Weights of a small transformer language model: no biases in attention or MLP.
Each number is 128 + 24 x the weight over the matrix's rms, rounded and kept within 0 to 255. Layers, rows and columns count from 0. Numbers have three digits each.

# k: layer 3 attention key, 128x128, rms 0.0958, rows 24-63, columns 64-127
# q: layer 3 attention query, 128x128, rms 0.0929, rows 25-63, columns 64-127
# v: layer 3 attention value, 128x128, rms 0.0728, rows 0-60, columns 64-127
# o: layer 3 attention output (transposed), 128x128, rms 0.173, rows 0-59, columns 64-127
k24:122127092159110120113189078094124128147122095097133126052136136154142142154110121131120146082154138126115122142151153082097191138098097105137156141130139171138110105092168158123115166159130136
q25:151140116122154143129147143133118051139125159158102127081105145114106175128145151156090119136138111134115094161120124193094100141163139137131123142163179104117137126119142138151123148117131168
k25:124157124074136118145101101129132138144153119136121129143105132129127087110118126176099135191147117129158098124138168089115152128115154144141110139111158146147127154131148119125135099134143142
q26:113146105126104137080174125114142075154158149133113146198197116154124119132094147137150135126148130135067163127122154092116105119140132178177109134154084137152146168128118150118113116125106099
k26:121121156099129107136122106102136135113098116116136144143152132088092174121150161104117146077132138150092144133106179134137110134148182119107117146151130121159142104119168154144141107122173135
q27:153116138140084112160148106171126078168157124164102151126082114085146192111149131115127172085132099152106110134112121103152141091128138112136111099095137155115146151104146151131197175135108092
k27:139198114145138134111123132092143107174125106100113180167138105126124117117146111135102148092153093108063138137116125095122125141120131124162183137116143111130172205136126138150097082152118131
q28:136162114102113125138138112168168086141139183120117107124130106118151085109173168097134137128074120116114105139113117121079149173149130173137122156092122112170116114146139157100083161156152119
k28:153161131133112156123152133156129158157138171087114133135122126110159156116111130171118109107092128073122084114100136132083121152130098163130103153156156092111158118128124101154115096152125159
q29:169160160130129166163116165089119129113131115140118135141100131160123088132175128154111156127089129122112124105175152101111138077125117129138138101178130185096156115124150118091142133096128099
k29:081098145110113112134143144183170101135203080157134125142130155107090134123122100146109141098069184145109122081127103102142116129144165140144101091159101125144143150081123132181167104153099120
q30:153113146109119151132148099154166123131129129133165136164132132141103134132123166131148102155097109135152097135143108107161125100135140140152132181139061091130110140122119095120105127102133145
k30:184129104103125115098101112114146166122132160092178085091123084136108156124105141101108145129108126125115108127121098091132119156095114108109139129140129140125112146176116139077179157139117130
q31:140140087109148090117087138120145120121091151132112152142116106138085124119130144120149155110147132115139117113136127142084130065114131146142156149105145117131150114121174159151177119126147114
k31:147115150169110135119078148138095122124100131156134135159078132095155131129147113130148102108149166161123111134108143136145139109138120138136097108102116148117164102126109120119173102126159105
q32:156118124177131111127115118152104149102140182126124120154101189116145137156091084123160129124132158145108121159125090126114102090169161151126108101160141124145179138142146153123118117094089120
k32:087127116086155102126133150153140133114106143134136159158090133122129140143104146138101117129145118099116162162109128155154108142166125131120134115109097160104100177149165104115129143110142145
q33:138146126148167145087116107128129134088122132140085129124089142135138133157109116127122131106113145149076122116158108157178110132201134169122104064149103101136153160122177117145125128112064137
k33:153112122163127130150152126144106082146172135118119145158141125132108165147137107117110139147151118134136114101139076146138139159153129135169147100188143069104128111149125125161109097109099113
q34:117110129101154118097107096119107095101142127142112142136115160121186153122143137143111118149139125141074141136131131124158108123136117134125120104164130095119132164145128156151143146140107137
k34:090130107144122139139129120122150130131144136131113094109125106126157131101135129146141171126124111135171122152125121146123134130109133119087135155084142148158138119094085093125102148144138127
q35:110150099096105098133127134129148124096157140135151151110163107156086139141138177127142103126149062121151152117135149080093144080096119111128161143089150116143137120121063150159128132129161103
k35:122109127127116132112085107087103160103071105179120135142131110099130132113098115149170136135116146117088115111130114126155122115100087108157092108171157140132136184149149114127118120123111158
q36:141110144128124116139187122115097097119124139106120103141101143117151128107170156136150121166096137128092125097118163109114134133070108149171131141135167172118125143146135124113142131134132177
k36:115146143111093148106109127101105151135093114131116165109168119117117112107113137156137131168147130112165124136127120118107138132115177145098116131129113155141142104117143075123150159136135211
q37:126166159117163195131126074124107098141080078175176137158090092135136145115137107135101144099096148138131163069114131097158159115144148126136062170119135126110123102118149148124147099128145102
k37:111128109101101125149113116140140129161131119145151114132150129126143107102116141122105157120091138166162121142147108090113088115075128099146152123135126131087173148139140138112170135200131141
q38:165154139117105160100126161140126111122072145142150161081144101130127110104113131129089152087136128153164138102141121155129100121158176098120126099157137142138110122129125120122118123135144101
k38:144084128096150083117132147180129120140170115158116126131129185079132143132118081117124139102120156162110123115098115192152145138205107166128097128149148138083129159107180155139132152123137132
q39:117096138092149137132155111127152142128104115056113156143155140123184094103141128132102149077106135110076107122200167104144101157120123125165145069155108170119144125131145096132126118144151160
k39:154169152131180108111152103127118097119145156112112172126105096166117137147149172132095098099129184094129150178116128137184138144121149151108124135124123083100142113130115160123118141149111109
q40:143106160122147142152168136143118128129093168145101127129064153101166183090067100091172120123112101124166107091128167099156091086124117113178155143195129149115087157131113111081123181103083146
k40:080126136117135138129076133093118100061122082135094137157168106162146074139139100143131073079144152090153155124171107189122078085112115087138124111084147158162132172164144105133106172156116156
q41:163161140126164158109088115163127116172136160134132101056077095109109146175135104156159145147091110152133064087117120146119160088165144118079120162124132092126180134106092132109118124129094177
k41:127108133157127143082090144140075137144108143092146123171161079138137099181110100130096115170133067105144133136168141134120136117076131129158131110117120065132184145175105109109112118120146142
q42:097136140123134151089141127162116067122148089118114119167106109097138166153123116158112115096116080117137156147154086118131129165117180128157111094113118161135085169122095127162120135087126157
k42:157133165127114169128116147096168110173141058128096136205145130145096118156130135133166164121070117147171117134117111192139147134140125137092079155177133109104111176134153179139134122069120155
q43:144092125158116157136129105113154126159113120103175108154116156106127126093139173114141095103080096111158123096119153188112120150151136160148138113152119123100114085110131131134170090147176136
k43:107180147127187133113131123227146128139141109160130148110088117087131125122105114096084163139111162170078084151072123139133096110176121167083125175174115132152119130145100129176132158129145144
q44:143114118135137167133151088126102138126069126149160143137129096140137100164136091163169140144119080097175117138116133100095123108095145107174125099141125126142155129138121121136114086124102165
k44:122129148138154122171156143084116134146153141115096151124114140157129110152152144115145116120087141147157106093145144175136131120123061104129131094127130082081167117143135141115124107139137124
q45:125164131084134118124150142145145133095131158129126114081150099136101096132073112113142130116128162079132102095154128103106141130119139136103164132112088125125180124145123145147094085083161135
k45:132111163091121094142149122162115127180097063100155152153094116107171201107134131096120102103109173131140114124112148137198117118150101179105160121123117127106088202149167133126125124121148123
q46:148081117118105160105135121169117080135071138086152172151123157117129101151084141141071149139124139144115168127156097110115133127097108117129135102154148126159144118108113145088086120151141107
k46:184138128157137107146152119141138117098096117114157166076126115088115163090110106134150111096101163179146164157138104133088123131152155165085155106169146145097126084158146090161136104120134125
q47:120107114120138162092162204126087109130111163093129123128111157111127137148165097117133107159105132128135084160124137105128133155155041137109122107143090110164170143086131138132090130138138131
k47:140112113143111142114101150099129153070122117141116126117127075155137086124103153103185089176135129094121110131095154169147128117099105109178151110145115154093132138131124201188132135179107164
q48:144142139155173100111154151154154139140146147164102092102121174125097102176132154166142123108176138177133140134124119102077124098133110153097083129133152109188123154166142118130117127152132100
k48:153172131121136090098123136072116207131108142136106117117074126145151095144115105153123091150157101090136138145125152114163129112115126103126115113120168084134152086146154143126119153130172094
q49:138147129114115136160107130164129146112141151131109129130169172118151122171126088146110083138133123150108143104141116098114095133200155175134124104125109079113108101125124123138132151142108112
k49:117133134164123115157126125129093123145103150136130096104164131154130158135155128199159139146145113132127141145156129117064099137135128114130156148130140093175092158129156112103115125128177106
q50:128092088066114115171116133131104182137122135159116142112104141157136127137151106098081142133166109164089089151105121106134122142105159103141158125092130174149160088120142088103146105124115107
k50:133132105121157099150127132108145095105148112123142128168138120185139134129141123114123125155059141119146123160143110136095188172182126160099162120110065086153157145140136192120113083124122129
q51:122142137124134107152105142119157104088146116139111178113126095118131137177134131120109115130166074133125110143113106156108144114141144121139189146129075073137137104120129154118114116135138131
k51:152147132102117115154123108091161131131163154176099154166156152140141128158174102067179134111131114155141114141095152136110156147116106126108114119122092159123124125142132171108108131104137128
q52:142122143141121157134135097144073071117105140165109141084106086142154168110098079137150121103145115120094142084120135092097130141201113172121146171122167116121108096159152070136143149123131139
k52:131121161163166109141090139191150092161161155122145154161122130103125165086101165160096152120148082089127137129155100170110134107173094127127138101129115199107119129158143103127148117103156129
q53:100187126080135138125137138150119105118137147102132123134096121150135091117106133115100145171114129146132136100132197096132163086133127114110111160131140153172139134129130108148134124141118108
k53:138100166114116115133118111101131128107091137108132140142195104074142101145115108133123098134086144118101073131133172159153155129104092201119142112112161110160117118098106106123111113090130147
q54:113158136116115099106119107174083116077145136152140120151126141085123135134175130138154134142113145136118113112118127129148139156133146125163159124150129173153123126152147128120115146172116126
k54:147083097100150122145185131166089107084111148137120118127126172157129137142143144171098146122117140116132170137128133121117160129149115119125103148158103138134128147129126084073092121107090174
q55:151175154126134110147182126080114123129143138152127115153161107124122135167172113107122121144130198133137112124091128145101169148119148139120094097151114120065140127110122153117113148082135132
k55:106139099104110144156129119081137168163127126090120134153151100126162118109136088110148137144153150165128099061146138106101105139137144098181125090154103103169130126163124106161073142129099129
q56:137100126117106118136140118139127108174136099104155121110111087132119096105152147158100140163164131130041132115115111126140102154100124087117131117117172125135127142146176106119089173137083137
k56:142106149116035095140167157169146137155144104114113144135166130160096133152106134112104118158119125151122139112136152149126130143104147115118142087119138117152158135146119133088153105117141128
q57:116113105126145171134120150127112150176109100132153148183134161105109101112119121121103131149155091119126136107142075146148134087091171127134076148109160118186121133111124186145145120164141143
k57:111106110148143135110115158086112149143127112120157145126097148140114130107130091109104112141150140146138126124132097149151093113150140156122112131140119146189167135133116178131114141092105180
q58:111123119126116149116079157119156144105121128145140097131127145143104105116141110097110145166126131095113162146109140112145120149155170147127104089138084137087132116127134135161138122121116116
k58:116120121126137096164153141144149103127143092099156106151088125119118143105182156117106082125124123133073143128111134091130104115131129147145095144121112140159132131110099099166151142116095143
q59:139182154107128135119134137107121168098108141113167133138147132133117151123124165136106110143153121134104128128101150144134145126128141174172127102147140143115151128127088127167168125087129122
k59:160093145138139120147122126119064176149114133151146121122120130143095119170079104107151142154127100142119110148124129138098120123134097120091142138105096131123141133118087111141118097127119139
q60:124116144138179155174120112104097111158113144176101126158133096114158170133107092096143116142132147128101155073140107142118125132110129107102140127134148128118131111083176137108088150139136145
k60:133099121118132145122117109111136057122100128107062128140155099096156154117110113136123166175132127152124086125121098099111111160180153123093150149142114144124104144136163118164102116071112144
q61:115194120077140119086181141104152102120118101127153142082156105112150106169128140135132118139147086143157174105092157100094129162120177169142145145154075118172116131144100140097124088118150148
k61:111136171098146126081144171081142142137142156155167137128139104167117111145151126128148101159149139112171109095090136098142119139110090112107101144086114119144172057123146127084069108121180167
q62:085122114142129095127131131156133114099117109083138123111149114105140143102121160092109105114158127123117092153123174117126135131084162133128144136128108073143102149157058110148124150124125119
k62:119141140118115120161152179147061096128100141134155190104124132164158102096147113109155145118148143116121099126110152127109136147117108126107111147111118075138132112136120092134163131127133137
q63:094089107148147161173111126154098108143086110148121147152114072146082139110133137106138150138128169136129108127137129150111141151150136135155107119129141105102148111130109100113125120115089146
k63:140125085159117103090148146135081071171135136138125153147081116125154134129130141135120114156122159169172098100127128121112121126107089180132134148105120126105090147115132129141119088075145110
v0:137117096152139137176153152133117178076119142121105137146098120103098113103114117119103130099088101110140102130124100145092089138118119139104147155147104185105153132123135097156119159151130169
o0:122129123147157121102117141108132082167138089110144117141121113120126130151135167127123103155136152143151091098087146125123139134143129119147128084095137110143181097122130125124116138110106091
v1:114116163101114112145151124127128138153101128104141145145135119142133134156121142129125150146116128093135107151141144153144164078131113163159113100128135109089101108094118140122178125068164126
o1:094129109116107115118127103135130179103182148140126118132130146164123085133147111144108094099133129163111190137115141156115088139148144109136132124136143122139120153127143118136120149173119111
v2:162126103139131124107120127107147090126151148132149121106132129135133156102124149145172108129163140141162119159142103144107142117110099174090175156134112145110097120103153191106104122099113147
o2:132141156128132124102139136139153178134131161154114137135116116107116119152121096125137130126126119119132118143124127099155148127154144122158109125154131127111094139153159089116165114136121157
v3:124153128141123174113113115101097131167089085141109137104125097125172149156126133150149155107128144132135157112127072084163109150105122139141119116122138104080146145097132129105148095162105098
o3:124117164112134087153135134134124116134109089136115159129193164130131149136162122108105161113124118097113131134112104126129163098129124117086139126134122136119168087096158133131165128130146105
v4:175106112127197132103122177143165135143114144148097137127140150140095106149139152145147099129161119122120107088142108107124154125144162144152111094088141099082135086165118147146160131082136125
o4:116193121137082200119132136104106186112096127097092112166113096123147161098134147067139075136114111137156159110134107179127136117139084150136141123146100135164086121132101088123170089139115134
v5:100120140138184100123101150089135142117103134121072157138171098163143121127140168133134111115156131131110104132130158103184132086108150100107122138113094145147138131109124154100126148099147163
o5:129144124153140118142122147153142147164162152139144112132117136087106170132142136071125106140152109135131090109118110174109078113137101132131182146086158122115126102137133154146117117157122145
v6:110163142170127112126146136140149119122130146139115137077132132095087126129138126125133125164115101143148147111155168137144141080116164117087116097140101187104094101151128125136077154146095133
o6:124115156102129112134115119113126155103162098137159125114131148115117120170108135100116125128128100107148093108134094079126149154128107136152116118055108138146164141144125126151148117105112123
v7:111141105179122120123153117138134135121142157159137080124068142143124118105162086070185117098133117061102080094106115140106154184127127174141123080177119099121125126126163160084158115137137117
o7:096131144091121183175116185142117092126149110142117135142145112094110185093141125141098162174167104140166163119133126123132142128090082063114098126127140123103138111142116152111128112130135102
v8:186141160116101143142122127113118150119151156138141157113152108132079126147121151072130112112128114116126129164126128147148127147108157072116111128132133146130106128082136175117145141138118164
o8:113120102125128146129116126134129116098102175147152123093106127154127155083142132130123177162175114151143125144085167088159113078121120138157163111139119121099119113153138090097104106100118108
v9:120136098094149161157110129121107096103139176101107139133087104128131096118129142136109127161114110145154120134134137107160103141123133119116165153121111143104132153151142151101151136134087125
o9:141126121153111099127110153098126110116155163147090158143112155150121122123127094126163126134114104092120141135090121131140133107129137135143130119129117110183158163144171123127108129103118134
v10:125140111176129078114148147111183119125107140161132143112142099131151149101161172095172166121130104140103112130156107134136152127091166143118107153135151117113123122086088139119102124038137073
o10:156131140148143171142136134152085171126071114184119114106090138118113114185108096165099112102148123117133135137113129122076111137149105148133164126145137140153121147166131134170166148172157127
v11:185163161110103164115118125117138171128112135164163168141092139096092121125107156101132137139139130092081097127127169134117119074111116103154108186105133186117126104140126125091102107135178119
o11:102163139111115067149109179107105129112144095130105145117113129131113137127144092131109093127132151122131074135102163130178116138109086135136133106118140146127119173120149129164124106112161111
v12:099120188174131122123146102163103177150140127136145105122144128104141089171069119111156108137135117114156103143120128074105138140122158141118107107118125142096146133116124113127145115163140103
o12:126116115093105133106178141138106132149109089135148141140162118127148117114145165131127100134170110116147126135107108137137106136086120077155127118132128145129151103129105103105090153091169164
v13:122140128130144187106137150126090142148141152125130153143137157138088160155180083121132107078111156135147133149075099116131109142133097154178129113124139135142114092122141132117079143127118142
o13:122111126123088125140112087158161107114130147132105122110122112113117143085139143143157118105139163159118136140137138131176132119138138146134124147144115175105128103126136107136141097106116152
v14:133175134154142086161078174123152117160149102131106124160140120120176110106119160103132126110129095120140117155100145131137134139119100138119140143140127116141072119172109127117092081128134152
o14:102156174145120155119152129139133154115160127124162140106144138127146143139115124131153111114145113114180143115138141138113118104145123122130138104065121112106145154156121123142137155123106105
v15:166137124139156113145104116157142123121097128144106168147064103118120150136098139185091186148108106111113115147134098111110152068105131134106131110121132113167088140136160119110146110106096112
o15:108160123137102131132122109120106124122149131124104134100130152130169124130137123109164111138192149161097178125120147103164142155105104123102139162097114111135133158147110158107158083118170136
v16:178089110106156145079150127139122113143144113150143128105101174172155146130138132107172124094136095115115088116084111156148114153174138117151118119125089162122123116124161110124075187144104065
o16:131123138148099123161146109121143136115118090110097166173120096117167128122142094186070113116189108111158117173133134140122117122088134103115122132129163141106140113115129156117065097137107169
v17:147162145115173112140121107104172175136128126115143161121116140117098148082139115092177151112146150141112097116150131110157117133120084131116110101135157170144131120152134113090126134109122176
o17:098137103111092123120094181134125124117137142121156119145137142122146166140104121122127126142177149134114143182153111147142156141102114143136130062073121147092141119099131103159146121135107136
v18:115155107107119159112137123104077125135145152151144069128108135131115104137121086114137107130129133140132124140133137134143109138091142128132132063101116153103122113158129173165140108130175131
o18:092129146114111141133100122145159128093135137153118114128125114132111139095132162126092113157134117129126138125151127093153150144127116161200115180158140122154113146111168097062109155095161122
v19:128138107101136141143156126173118128109152104113117119121097125117133105146127129118147137145154122133123139099148078136076132115140121126109166139138137126162079157119137120159103163108127137
o19:129116156118143114106183106137120153111115136090135135105150119082131142110122082104131165121133126133130134121140140129157155102128072097161104080116120143163129115166142127061133106130054129
v20:145100143124096139128125142153140131101145118127106118119086141173101142113111073155135137134098116159159092111140114135151103136164124131142151117085129147080094135129144106126157178111126122
o20:134132098155082138151165137103160108139160142123127093155103107157136118151106166139094123123143159105088163129115127145114137141087137131142120129135121108173174132109163136143114111140139108
v21:111141141113095135129085155109102129087136125102150107112141166129112150133124166115118134128116111114122115164148113159135139115153143177099138143167148131137124107168124120125147144135112142
o21:132106138114166140153110094107138124122170123149131151113122113126130140130130128132162098130099118113148135104138090124128135115089121118146135123104128125126122139150159139084139157134142148
v22:109112115122140113162147108141104164156113158118168154159121121119162092179118120155132139133150125098091128130131113145114150096140112111097131179128124130117087122157157142087133154110146075
o22:132157174166112077121164149122082119145131123103103138093076097123131103110139101089170147109158147139137131154158143124142110141123089138132126122130160164097125136141105130122128113148147132
v23:137114136132145116149071118118148119131112147072116112144155131137150185096105139164179116156154150071139144148155102142129142142107091141121151143119082130159140140076133121114149151113103086
o23:131134091138125110123130142107118137120109162154145111161135154150105120150122145137128143133064132146148114135106140093112121145087126149151142139133176136087066137158111134107139100171151156
v24:129105106127155100112096145089155159090159152100100129140137127068147145140192110138157160088107106139115149130160111134106125083114161074156134129127095111089140113112131130143145134133205147
o24:136122130120153150129125155187137068150108153139086155104126148139072139090074122120107102097160107148121142082130133190117074156126137136104171173105129100131127115142099134089149114133119161
v25:129142146182184101094154115149102131158113143102145135126139089114138117124131129096143122102107153133156142146125144141150116134132155139105165132122120112109151081127114136101107061130102193
o25:109111125134134151113065159093096148135156127132150096134119138124122203124087111148141137124142165109119124146074097106159119137132124118148116150144163130155133125132117101134120151122136121
v26:143141099155133094111133147149176165193112135148072118076089095106103123148173155128141160122146133103137193184130114117149125147122128139113135078132111124102174115113117134134134118137109083
o26:162144153091150139109117127087099092088121091110134177168186146146070130109155105119136134190120154148164123160089133077103170138121093121037150164111105072119155051154139119146145134161146140
v27:150145105163100098119161134173135103118155152152074150145119095113138137121166150107089130120115141137121132141108136144062151121147104099121160127143119149128138139132115103091063109138109147
o27:133169109094123142140110152135146121151142134110136113090079173122133105139097090136162148110109146145115071118125174118155141110131117132094099116134109142179143143141121144150133124132140138
v28:092128117110123127130090103170101150152136150073159111138134121108132145105132129125103134164136117124145159146114098122149101132150162155121120105147119136142094113143097084121102116119129119
o28:097134130122151121114111140145145073144154140131137169090209094126103129143124139139147107112099119099102106131176132092104154116122121148127147134127119160133133144127103092106140149137098130
v29:129074114137162125118163170130142138091098126139129100114156148105122151126149159104144139129147136122146134113116129143128153126123094093117128122155101129151139067114129135126121163130145098
o29:101132129118094156137142123133112135121130142077140135108117139093103093120157088111101128133084135138125118132157080140115116099142139144113135109104144152123131136169100145150139135138152119
v30:137167118167137128103121146137129102146111107116149126143107140080157146113151126153115118097119086152142124123118144155122117144132107142133132189139143097148092076161177115138128081124069122
o30:126148124139097082130145136119156142097129141152090146075095143130137146106120116108166120118133151106179169119125111100129111102118146121132114112102128140117156137157072132129143123148150095
v31:123110127136116127129131099141127138125149135126101155095142095113136095165140106117166099167156143135134156107145114120090143138093137128149124120095109120148126179155130113157142126099147128
o31:120131116114142134120155137176175141116113157138139104118118119104122110118107155133116167120163086102129153139104127124098130113170065120149112123133103154165125069123131103057126118105103094
v32:169095120120087173129157103122123161114109148152143160104110148091163120105125119115148131124117122128126111140146104124094137154140132119143086136120168154132159118150158151121114121130136130
o32:123142166091143116137098108141132125125111083126104096143120118119121132152161106100085140109153150130105123148126106134165110137124105117126137119136135124115089148100127168145104142131131096
v33:133101137170095098156110126109087151122139122123178123084158163092118116116105140115083121128108090159139090084153176146130149126145161083111171153119153112070113140147143154109100167124105089
o33:139108134110187119138179154097108115165107079074152055175104073146099108157084128142198146118151122066112132106150090098152147121098092141156165078100137142143141114161123111141140126138140134
v34:128164165105088137149159124144091063126133101138090143093202096140145117142141101139147124140126130122139141090155167140141139132143112122095146114133131133096114106131157105127103123177144169
o34:120130139137147112160133129118171139138107127098175129130111149073154162115104137127152151121071101141141128141153114119146110142134120105128117082097103116165189091111175150132171105095100109
v35:149123110149134123123114140118111136143119115150119069136118116133115091109110157099126155100102140133147141143083176124103134156153129135125167143094172118125156119124100157108094133128153098
o35:159139151118135167106141137117123095162114133101158138144132125096080134110145094130149164147130115132103117106145117120143142102149120120131131135121113078161126141135185132148123143117148126
v36:136122154157164122140100125170132129132125128126149159154141129119131146121155101152088128145105121115123109138149127090125122138170127167140124126103120101146102123124161158112117128100135140
o36:130117129136087107119164137138142099170139113121120115106129105109144115152126167126149122127167112176149141143106156147126136116137183123099128143168113100113120131150080087129149124124098115
v37:052108116160147141113131126133130158113142148148151123141129110088111170165119115081162109145132104125186107136064112132125110135170106166158119138147154116128102126092151153157096100126155150
o37:130102129117097119106116085138142109121133130147105121142105127114102091061139129128091148109144131130123099103133123094109098142115115095141105152159149138087167122137098116119153125130117101
v38:157109154081107126099195107139124115083110128118154114140163125098122150123127183135163135166146128130104148107128112110141130119127086101118094127093122106149132123111139130131080155104129106
o38:139097135149118136095138102118141128129091125152116137113063151106141160129139104164096129115077091131165107189146141140124125117093158138120112107081129141171143151125142104100147103130106117
v39:157134107089098151118106149125164123117119113142095149122118113127126182122124115132082146137108092130085119131112093123139162127138126082124115116147143146131059124154169146105115098083132085
o39:190140112135085150124122137101121100091109147117101124097137156092156120132131146117149092125158136152124111170121158137119111074112143178149153088157121125155136141144120187111123158123096128
v40:131081096142127126139116131146152123105130112138145150178100170129101170090096116154129166064170117129151122125159108143073150130160168096110106152110133187097145137106120081070108159135116123
o40:113143124102134129118158118092130082147112139127139127114101103118148099165116090126118138151115159083126137107135179127093135175101117190104173084112105113123123090143103139176138120142150156
v41:137129136142135096104120129107154138099126157151123147080110138114138130178138133120161096121120115203101117174134115108132150135143141149117151084116118148096138146143092147149132127148095200
o41:153122116127078136124112104141148148112124106142114113161143102160115138142124107115087145133145140146155105111100122160126181083122144131128099141150112125113162093076116126117139158121114133
v42:126138139157128152115119149132132124127145099122108114125123126124144169136161167108149153138151104144166137104136142176128067106107087089079060121166127119131102143125147129135084148131125147
o42:139133097122145114089098135145135096129126143134165097110137147075154158112113131098120126100143139113145082132152119125139116144139164159160136133088085147094108135145157109136149120124089118
v43:115112114137116101132145110139147100132093097170083115160110087144133137084095140131062167131132148109125120157120111100122092138146090151108132134146076124127093141120165132108177151128194157
o43:109146142110109144091114151127099101146198132129165166143147148150142066143164149134136100170153146127148123139139196140145101088160162146106128104090110093137162119129124113102143136092141120
v44:153117143138088104152152145140189098097148118126107141139177095158146122166113149137157068128144143116139117194156125115100138133117121119116145120099143124125128140094147129143077133117118134
o44:140133104103159151112178120119119166156115149124166113111106167115132106123120152088123133158064128172140110165091102126113142133114158146137144094110147147145162121159151149109129145154139114
v45:131132090137152128112145156156131109126140135131083088150100146137116161078120141131121158134152113139168129116089117112113131140095163162082117121135156119132098107172106105147107124138108161
o45:087141121115094158083139120137146124117159140122146151121151120126113129117123151107140121145075124066126120142125148108119151128121098102110145149112139119111144130121152104143155153122129134
v46:153101146112163130112106101134125156096136141117126155176134139114091148085089156149093086157137163092127104113168174127157122109106078117087173145143161156166118117109113153132101144135126132
o46:100139137149153080141110125126169143176111101132154117092057111091128117137180174137157104120118116126072118161120103119140125149101168126157113133134138094119089183162123102142166107172169148
v47:110149106103121112117114122119133074130163157143106109150143116132137102133138142138103172130104137117098158138123142127114143100134136177133172148127100107123129157128147111146128140110130116
o47:145125122145126122130152119166148178132172135120109141173132132148081081110141134103152094117112071167136119140130145108130146113154125146123102096155101132141113123150133146102144143144135156
v48:117174115148146150140135157120155125142150096132117134139082135165126138156158143102141096138108108144120133140154113143167138145118123102122135115088093145125092095138110114102124117114142133
o48:141142143108126118155108108131123142072137159133157110108166142135130139109116099133118122114140142110150110086128138138125160126140157168121103144109120139126169124132130128140130111120125116
v49:108137170147150108112107149142126122139161152138111104116145125120123141134169102116106160070121128087144136151092093143177126133103109128099135131121128126159089106115137176166143103087126162
o49:081100130146144128125123139118117125152127152123127108093134160091121163120146120129142110149168146171146141107148162101154116127104112123168146135158109133116113104176142110118114155159104135
v50:125112082133102120182148133130137138131083101159131147102110135143165135147090164187125085154138130149137106174146149112151130158107115144154121154145115119154136146115099151120125142091111120
o50:158150123095143109123155126106107148121137149140147133118106157152182056163120102127155120153113118105149128116146107148107126075138123094091132138106116124145130127142136118115141116136183161
v51:165105114142109155170117128124155071165140127121126128154120137112145136158119141116121124145137148121130075192115111126112108111148164085118133119128122134129096163158139107124119129125110105
o51:132120134155156144111168141119128151104154135141133132137096107149134121118149146132110120109144111103115142123138168142169177141113109137135139159124148088104125108147102134135123109131124138
v52:128115139135149128145117145131118127113125090139174105101163167163152126104125122146119164143134126160167135173146128096109149126083102124134132163102107107165175127106147114136114085132135079
o52:125112129125127108116135155106149116138115177093107081103144148099158127194094141149130141092077087117129103133116134133106141180124152124105139185157136134127096153120136154103143123117157124
v53:119111137123166144127142162158150152132100131170124132135107172133133124137107134130135143099109169115170128164104120094134092128149106102116118138159124140172073126136100098149101132133116101
o53:088133156121126144112102120110123169133157129076122124088118128112133114111149135097103099104165123096175131109165127159136134146110158097131156127132091088077105133149119123114138132173087113
v54:135153131110146148106154171134106125121137096107128118151138141132140084144110097085118096114131136157100127102102164076112122108140139130154138140166110123135178113115148124125160147141144122
o54:098078129125078124129148148130164119093190139097119114137068137145138189098174154145103152146164104187135140147059129151107132127121116143113070167110134131133107154128091133103113112088112133
v55:121183122123137133169101121160173136136103124161160136139117180122138150113110098173125160144120138158110107097109123098128104117106125164108144172098160108124149164128136157119106120141145128
o55:109114109135063092115160162109128116123158130125104142090111124142132102126151109156132129191179060104133148170114080153121147092133132108120137087150158149152102147132125096152138171132157157
v56:119180107142113099152122139103151157127137115101143135118111136132112135126113145096152150113107107147147078112126108115154187090126163109129151120144154108133104122129144123155123160109161098
o56:151113112112134136129147119162138154091128105103130150160135121140118066118113154127114124131149100104135123114143117129095149120116102090158142119075138146097173153152123140116160135205134104
v57:136138120138135154129161151110143107148123083164126162125158135104116144141140137113114132134100111124122165092151104100116153122146077140132102139095100174147079101145113127126133086092125143
o57:134168120144133115140110141089164148159132134134106127089162166082137125141090138113114101109160140133150111124102100103135106123175153117116120131063124145174128136116111158142112131151132103
v58:143131145136113118106133134122108169111134142119124157161108093133110116164125126140129111121127096155116116168077174142137146126097136135100067090154143116116129109125080103119133135091142143
o58:102116090109134138126131099186119090136116161163150138149079138127176134130121138147138089100165127149136137127152105123113102135137087136122130131151097164132209114090165133130133118103176142
v59:120108182155133138123089151130162149103107126105136120159132075109130165155105122152147143097123132124140135125102147121130119140129128117125103145133099143124118103111108136165138090103076130
o59:148123086123148101141174094142100139141134158103143108084127154137157163114114103101121116143111163088117138136112104164100105116091140130163150145139157142093153107133084121139131149108124118
v60:100116091138106133157165138168091070129141139135118152134102146101136107136078148121148166112128086146124177050144114096112140153150089148133130140141133140164122117134123132100100082087114119